Weights of a small GPT-style language model, trained from scratch on English Wikipedia.
Architecture: learned positions, untied embeddings, normalized queries and keys, attention and MLP in parallel.
Each number is 128 + 24 x the weight over its row's rms, rounded and kept within 0 to 255. Layers, rows and columns count from 0. Numbers have three digits each. The size before them is the row's rms in percent of the matrix's.

# layer 4 MLP down, 256x1024, rms 0.459, rows 0-99, columns 640-703
098:107162147154129121108073121099131134074148106134148115149118141096138167128161149145169128128172166118109109134128147107141105123095096134116126110152146097127120121149156091091083129123132142
099:099084127147118124121145137129060109135148147125098136072115169158152140133129132131106148079125162111127134122103134147189155120111144086135143187136100120104135089114130146116151081141107116
101:112145139128112120134165136133139093153154130118122142170105116143094100118133139116147099142143099110152142112089123100142104151104126126165097082128109101149116162111114163129125078108108112
103:097159145112139133149149160146123114119130128135086104113164102083076080183133093130111139128170105152133164153136135110129125144160094139118139115173154108114092148102131168112130144152139129
097:147151125114125187130153107114165094154115072168109142179134096121166108132164124081129099129142116142153130120111180155168144134149145109118146109174116147158156080150148133095155103141125146
103:124119114098135124085148126128122139155175146160133104151103123092121140120148092137149139148132086088099099142113176180110099079151146157118147128137139132136106131129137128151172138125158107
100:118122115096126123128134165115113114148181107120143157118072141122134114120105149118119146132132085096119114087128159158094132107185130115101134110096110122149123144113129127157150122107159075
100:164125133090134111132121162142114140139165122155118132101125139144110137162137056161104130160147127114156126129120116140160148142109151129105105089118118131161107123168153158078109113134152074
104:071141185205133138099099108142148114135086097096172139145168118119131154127139155131175101076141149119086111094139149132162138152143130175137144097110139151144184141124110106120123132137117157
099:109090116143097103062143133103118141123147149125100103139080116091139120136134145119122091118189136120146134124152168107125146124104108172151171098117150139118137153117133133100099117168125109
100:130174155137162118152105113120147126143107117130082133138147116138149130153105115139135113148117110172159117154149098106131142093136133100123135120089113117135105095113136167102130135142115125
099:153133153117144125111114113166132100171090121133122163101124113134109160195117117110164141138110145104139161091093105139106124117131084121159124082126135130092147127133111144128182172098124136
100:095105170134113098114149120127087135120124103106113126103116154139087174127133110086112131147157167117132129062123136163097140134147167084141167119118112135138108124175105124142122125161103145
098:090143110136171177140125129139143105091102110101157172099120078123135115090104174156132128138124073116095095121101144109166147126120155114102098133069101163117099164126117077103161120165133118
097:125109130112109154103167098121160089114144100132132118131102142085110103142116163129108134130180135089125132130134117098131096169110136108140121136135097109091082129124130131108084142087157180
107:165108130110151099145083127108146110147115149096142114082073169104148118127098150141118134124100157175151121134098165149144147105119109129132141136143129123085082137076149115115153133110120138
098:141113130150103111134095153142112131120137137131145166110102155145129106120141137150112126140093096069118124126198135143151118126106097111161152149163130097106094137133087097137144138155157127
102:095090118149138169149119084129114165096106102148132125088164068124125105087151125163130174149087147125129114141123110095134139132135128123131137126146101176173125088187172122111136146101134109
106:124173118155136123085134125132111121138105097097122113117103105171117091117138121127160169092102135183147100147139113131133117125108102124114156191133139098147127120161121157131138183108130126
094:172133145137134113129122136143189146128133162142105149159110089073163149105113130109136123137150098122072129098117095091135143108105172134166122145085130120133170184116124107129078138120143142
097:073167136127163097082127139177127103113102135148128085122152135116120101119090130165170140129152116122150167149132133120121149082119099168117111114145115093130099145089126168154100118162175169
098:060133121123176133115160135114102102156110120132191146079129138112120123147150105157127121072160137159151147148086098138186111133121150130126138099131099141112074087121154141099117159097132147
094:119142104156144149143069113112145132097105106157147108120133105149127113136125102131118130122137129130104151152166148128143121167111140136094141149085131136128154152157087133136115126122162128
096:083136146133101115105097161093172135140134144112093087116168150132104131100115116104126146123132141130180146111123136120078111110113145109145139079087115155132120135188156132133141165152129128
096:110141145146109174153117091089138128127115151112106159113127149138098172168107135128127141104126129151131133106117137109076138150137141161102136120113146105147128124156117105153133081092195132
099:156151101164129096154115143125128151136163101141111098096164142063102159163134173090116133101121175128112185114179100134136140131119110117123137128107135143099143122144124130157124148157111123
096:157100121166076166126148128138113160103081156140169145154153126152123108120117169096099179108088200159129135121128130114144122167098135133120119105118113139154166175113162115056080192040098113
103:147109113122125106079142166135123090110093130124174154104092156107127123128138115086135106156140093077103143161115125104145143124048100125150113114100138116159134104110075114097149133133153101
101:121129115090122156108107107176143139136122104087105140102124123111134135117179186118137121098149167151138153149155128096134116109094129095091118041127118170107117104087123150079112118115071146
104:085154106106097139161174116112126106144080134097125131109152109111085113186079158119135100124132107128124140069103125150087136096165173119110146143141109139153162107132135143130165130120105141
099:123164108120142132127129133146130097089086135124100126124138150166133088151144144138122095144139135165131131169093121085166116086083144092150125075128116130114115151127125155099118142176150103
101:103103137185125098166140126107130144094149114125131102153143160084152159154131101201143107144120110134122144179132142190116098138141125156101099148128135115157136110126104134148127115144117153
106:094109147111103131133103153133147125145144087132135117120137064114111123094138119101149113184103126146107150161130104159124120113090151129153146121104099150161100176177143184131164087126129158
107:097106146116125090124103115170082112101128107118136093118144105145147120113141196150125114122145118119105102107118117133155133132164111125106127121154131127075124100110142148128118166206152138
101:128148149162092108116103129132118148120140102119081083136141132093122137101080118091148122126133138102112094113113119083123129120121165154162114113147136132113079123092112097146109129125080092
098:116118108163107143127174115100126132119141141134154143136180138162124149142200093112146118123080077159147109144152130145135120138113121131138150128100105112108129135122082119134156101102142114
102:141143112072119137120151132088126068159129133109131117136159146149117163141145138113149116098106166104138123130112136139096155109135170115132113136132110128118133153157145116100115147119133109
099:138145127123135134122101115116135090103127110098131132121108123123108104080137114131154106159141110123052075127157127154136155127140125092142120140153118108144149140110112117146182082184158150
101:121119120100125115116123106143152104121122138135143145106171137122109133108177111118117079162120167081143151138105165114104097096166108122151090093097075102105133119112115110159120108068134083
100:106135130096113113128112140104149111141151129108111182119139113153114090135135134140173103106158104127091174132131128130102126137080100189118133133081174141133149161113154128161156127119178148
095:124149115099149092146133092106138105133105130148155109137122133132144130083161086115139127159189117155120186111111143134135143120096132128137138183099133126099168122164121121103112157116141137
101:097109132128157108073170125113114158104130128179106067154093149147155117164135116120122110127079121122108074122133096140188157125071132096144118113143121092138095127126121122127157130134115156
101:114153103140119104148157104118135132103074104128075131138147134129132144118104090148131113104161150102123149144141133151160124114122122106138153183145137127120098115088149147124149104134108160
096:110118216129148127106090172132127137089138121148154155157090149111161162105136089160100107112152109132123170151089144165159092124137140140118148139164071131115119129127172131155113108095109150
096:093142141122092117108166137147158115121162094125103108127162088146135161132138130095132133132107119139118099161089147070110139127123146131168123100170110126115148179150166137115109113104148122
102:160119147145139089139121140125166131110118172121149119161132133085104114122109136153175099090135128111163080128118123081129123143120111130160122100134101145172150100114172080134099133149143140
100:162120134152117135151121156143148167135151151136181094174163137104097152126161094149142111100172111123128143148143164144153138110149107123137139094128087094147133123152127171104143147190130157
099:089177192107106105150132185107169071170156103133112107091135136136164151101142132101133109131159118174112115139090108105135148158119163121128123118148119090148121149144099110118122172122141115
099:157118123104105173118156159148138091161072130123115144128139139142163145129145139135129133117129135202144097128101116118128148114132122108132149139143144138146140093101127141107126140140132123
101:105136118087139120167124160130120089106143097130096144075104148114162136191167146124107115129160112098134129100112129121090137145132073121103137131114101162123151132158095120103129091117139113
101:126080057120102107122130130112148154086131133120150146122137141170145136144156123175123129112113149151121098137161106119126132123159118108164136107146117114119157115164118073095105102126155088
093:151183128131139086128119143132120094171145116148083099129165110132112142145157131123122151113093186145131127155133136110117136062123140165095133133150122169103093093171113124078206128132164102
102:135106146124124150110098125108152127156188147096107124139152136104123118092117148094160139160113162153099153144116127122120140109144136135106090066100107110163134150136143123110150159120139151
100:113112123155112142114168159103094089139135139136137149169170131120108092102171113115116113131132135110130099030155111127095154115109113127103090151139148147118139100119086102123117114149167138
099:152135081137117140170141135137122116143110113097152164110158111151121134118117155148124164112098123137122126132149125150120144107135093152139177115137107138093125162107133168143162120122136134
099:103170140131109142159129106147128126149095137145136122133123120160141092103076091102132101141177132146099139144157162144086117159080123145117178093133130125126188157155139137118169132124099147
100:114132126115092131163142148145088154129105155130170123123143145148112090110139137124184108124116129151119140120132157111131122107173166132132042125147138132120139153094080168132153119120131133
097:147098110099144104123185109127144181111146131131129099133120167114101117153121111168110093149136132155131134163118116152129138106086166106077127091142097123117103111152108122150145093108159138
096:147169159143092169114158114083145140113124149096105154145128126112124130068186084080125139100114071131115086146148197120110163106131135143125141128176124130103134101180141138148142112140148103
100:187146149110110141141101164138140126106164160095150113119132121132090159112174101112147129114088173082080099139119122128122111120122093146099111162145164151141146115125102129087118158142125179
105:122102158129138120093127133145127101128177132127144093121084132129118105156141176146156090152114163113126137147109158146145194124141085154110149150138171129159133152096137115099122134133186109
098:134105108121126087103176155186129134142122159115168133111142104157101140131136151102094113169134113136138160182099149128189081129129152115148129138117118104135129151115084130132120165127162111
102:151112077091135131133168098114125159105137106162120132179083117117132138147124107132097155107151117118153119132126123120176098124148149114138114121123115061089131135123165105114138120094114132
095:156087129133093142142139146116105138120109132137147090159124119113105140099109157111114175131117096146126112092132154121147142075157095117147128108156132090137139169089132098094140136148119128
100:140133104095121112160193151126173126137103131111157079116086137119109134106141135155107107140151119143128113142094145153138131104082149154131122127145105129135125150118124116095122155101143104
100:110127134111136145118141141103159124095107149124157078159110121083150111119158157129110127114142118119120150144132177114105108111121078153104130112139167116154156131124120134114114161170114122
101:108167121139140166121113121139076091150165169154122117125118112110145146121092117140135123119093135129142103118150116176083121100116117131089140115111118091177133123138141121121122104140119109
104:142122117133123140154105119130102120125084124147101099130109123152146157155107109127134163120099176150111148138113103111123150153149145135097138123152100122116149147105089145107118153127113101
098:158130074133152129134109113144142132104110130117150129194123159143123132158123160150139153123122164139085156100121110143101131146098104162181127151170162124134137169109141141107104138107132153
100:123083098100140159095113161158172157167128148110127121139146161113077125098097118139099129126111111142154080146174115105123152099133138170115123134128097130157136136135115097126172097150141077
102:145113086133123089110155119137106118120085156138147165158079168147124129130136164114154101150139136144154112135081115143119144119130084126111107122112154137134145125156158084128133140141146121
103:138140140092107077166109131104071124137110123123102094128128118173148112131132142164115163106138131155132077114140110125119112146151153125171171151131139143135156101157138101115110149143140143
100:111146148086112122128115089099090141163136119165121085150147126092130127127176092121126161158175153161143093152117130130143181076128156154086112135158128103139157129106132106131165136151136116
097:108117163123148156150138120144128142119115121116144158167143165134121116098124094164148130163115162128123165156104139093126124075067143101131133108164096132132131148151107128164101160120144132
097:113121171122145111112099085108105128114071118146156129142115110087099166119112172158128112125134107141132124141144106154129086129145106126118150128103125106139115107131106122144137094144137157
103:102133126126102073121110132157152116139147089150084159077156136121174127142139120108129078076138122092135151127155112129126151111100115102129161121134156123142153125140139146129141136161154124
099:115129186115115111100099108128130144163140080094167123172094131107177129128109104116132117141124136124145108148160098159134120139159189094157100097099124137136172144149150102150133146120157169
102:123132165119129153146130115138144159139114151121141145118142136145123169149130124069138138101113160119101115171112139122185126107124097084147123127157116130134152163157156129111143116084149119
101:116139148151146096109121125132118164142145112138137162131097127127125091156111152154114143112088139160119157145166146112115124153108126129117161091131161153146145137129104122108150118120133124
100:118093119112125117107136140164170123123144115133104107173126199107104124100111107102142088112141148115133120129126138106130114122113100103139120145142120121133109154119116143128142086133099145
105:069073148158147158146167089079113118119104130131115087114109105119106126138139134156110145124132091131106050120121104092148110136165152096109142122155126145130079133098120080149145137073133108
102:120136124146127134079107170141167124112104091098130117143139150100124129139138115128115129150128107156096165130119105138149153121122130110109164123124151114124136119140141167104103135096102121
103:097144133109124156120131110118153119129127117133145130156125118092131137140135159127101123136169133114126132156143160121127147116149080112154089133135109119142148128134145173138140131106125108
102:095139121074095097090155119142107101162112120156135131156144113175141125121110118155114119124155146109166158147126126155080126185112132159172116113059123110118125110142124145125133111136130129
095:139161106179163118114125122138093138076129142125147152115156131111141152152122145069142101139145125146103154143133142135137150163129096109075130123164156142110101097146129134106130165130156136
096:126112121130117155099108091133149126111157126155128155133094132137120177157186110107086110150154118145104138164102086160126086100065125096175116140123087111098167136098123145149136139093180141
100:149097191113108178176167113121123108119120145102136143125119108195137149138141077094099139157118097118116115118152168145131106128124084136150089149138136160145146107152110175143133092113154105
098:141122122140159129109125130099149143124120092125116137112160136124125154141121112132108130103158150090107159149161109126123149165131133086077148128102129146148135156092130149090127129140100163
110:116105141145083094090164109109127103129141109147152124135113131096129089138094100131157135086131126124147134114131110122158093178157103134142107171141107096116135133126112094148137123124156134
105:145089127148100102129154159133080149117115117155133162098125137119119118197125118147128126122139164113098151144158114102085152126108074118117136138153132098140129147156118127135109151101160184
098:135174155154142146141152115104117153129178151147112128134125129094130119134130107128175159083128125113133154097152095141139153104111143138085135131107142102176100148110148166124111135072150114
098:140181149153149105098134109142138131126164108139152125118129158089136151099122079149124127112135129140144108135135116152147132108115160148084131158102130126141149094120158135141118088146091158
104:165166120132140152154137131185135170131097099128103141083100120143120113135143119095113135150129154082109128089122140120098119129164071152143092131119125104135145089077148148126081124153138122
100:165133147124105083113131107130102137170134128137117154150152154120157114127119149159129131088102128125168102126101152143070147113152109167057155122141154136131148090110128130131153109165156129
097:100110118124152128109127145154176127110142119120108108139148116140152165144118127138115145136120142150128129141114133094144117074132146101114071114112103145118136108134192123175154130099115139
101:089121133110129122091115157152124125102120148122122088080125172089118109113080120107127109155130109105175127167105109127142108127106162131140134164083159116142091194075151142107125134132105113
101:147070127126141160119115135158080106102151142086102094122123117072099162070113124183076100131133109153092145139126117141109132137131169105116149104129141133157126153137122138140087125104108131
100:116129141121088129122117129114083102155132139118101099106123105134148105145113202150114156130113170168132086112102112115151132120135119123166084154141162166111136148133132115151100117153122112
102:126156105133119152153209149108098126143115117144124112105127128106123143087127132144114136125125098171107116137143110125124094112159182143153153149086113122138121103133086132135139178132142094
103:138123118107111164153139145137128099139177126124120123127125133138096117092144113154147114147126111109139086135113169131120116111133144133131156121114136137131131147087130183158111115156090081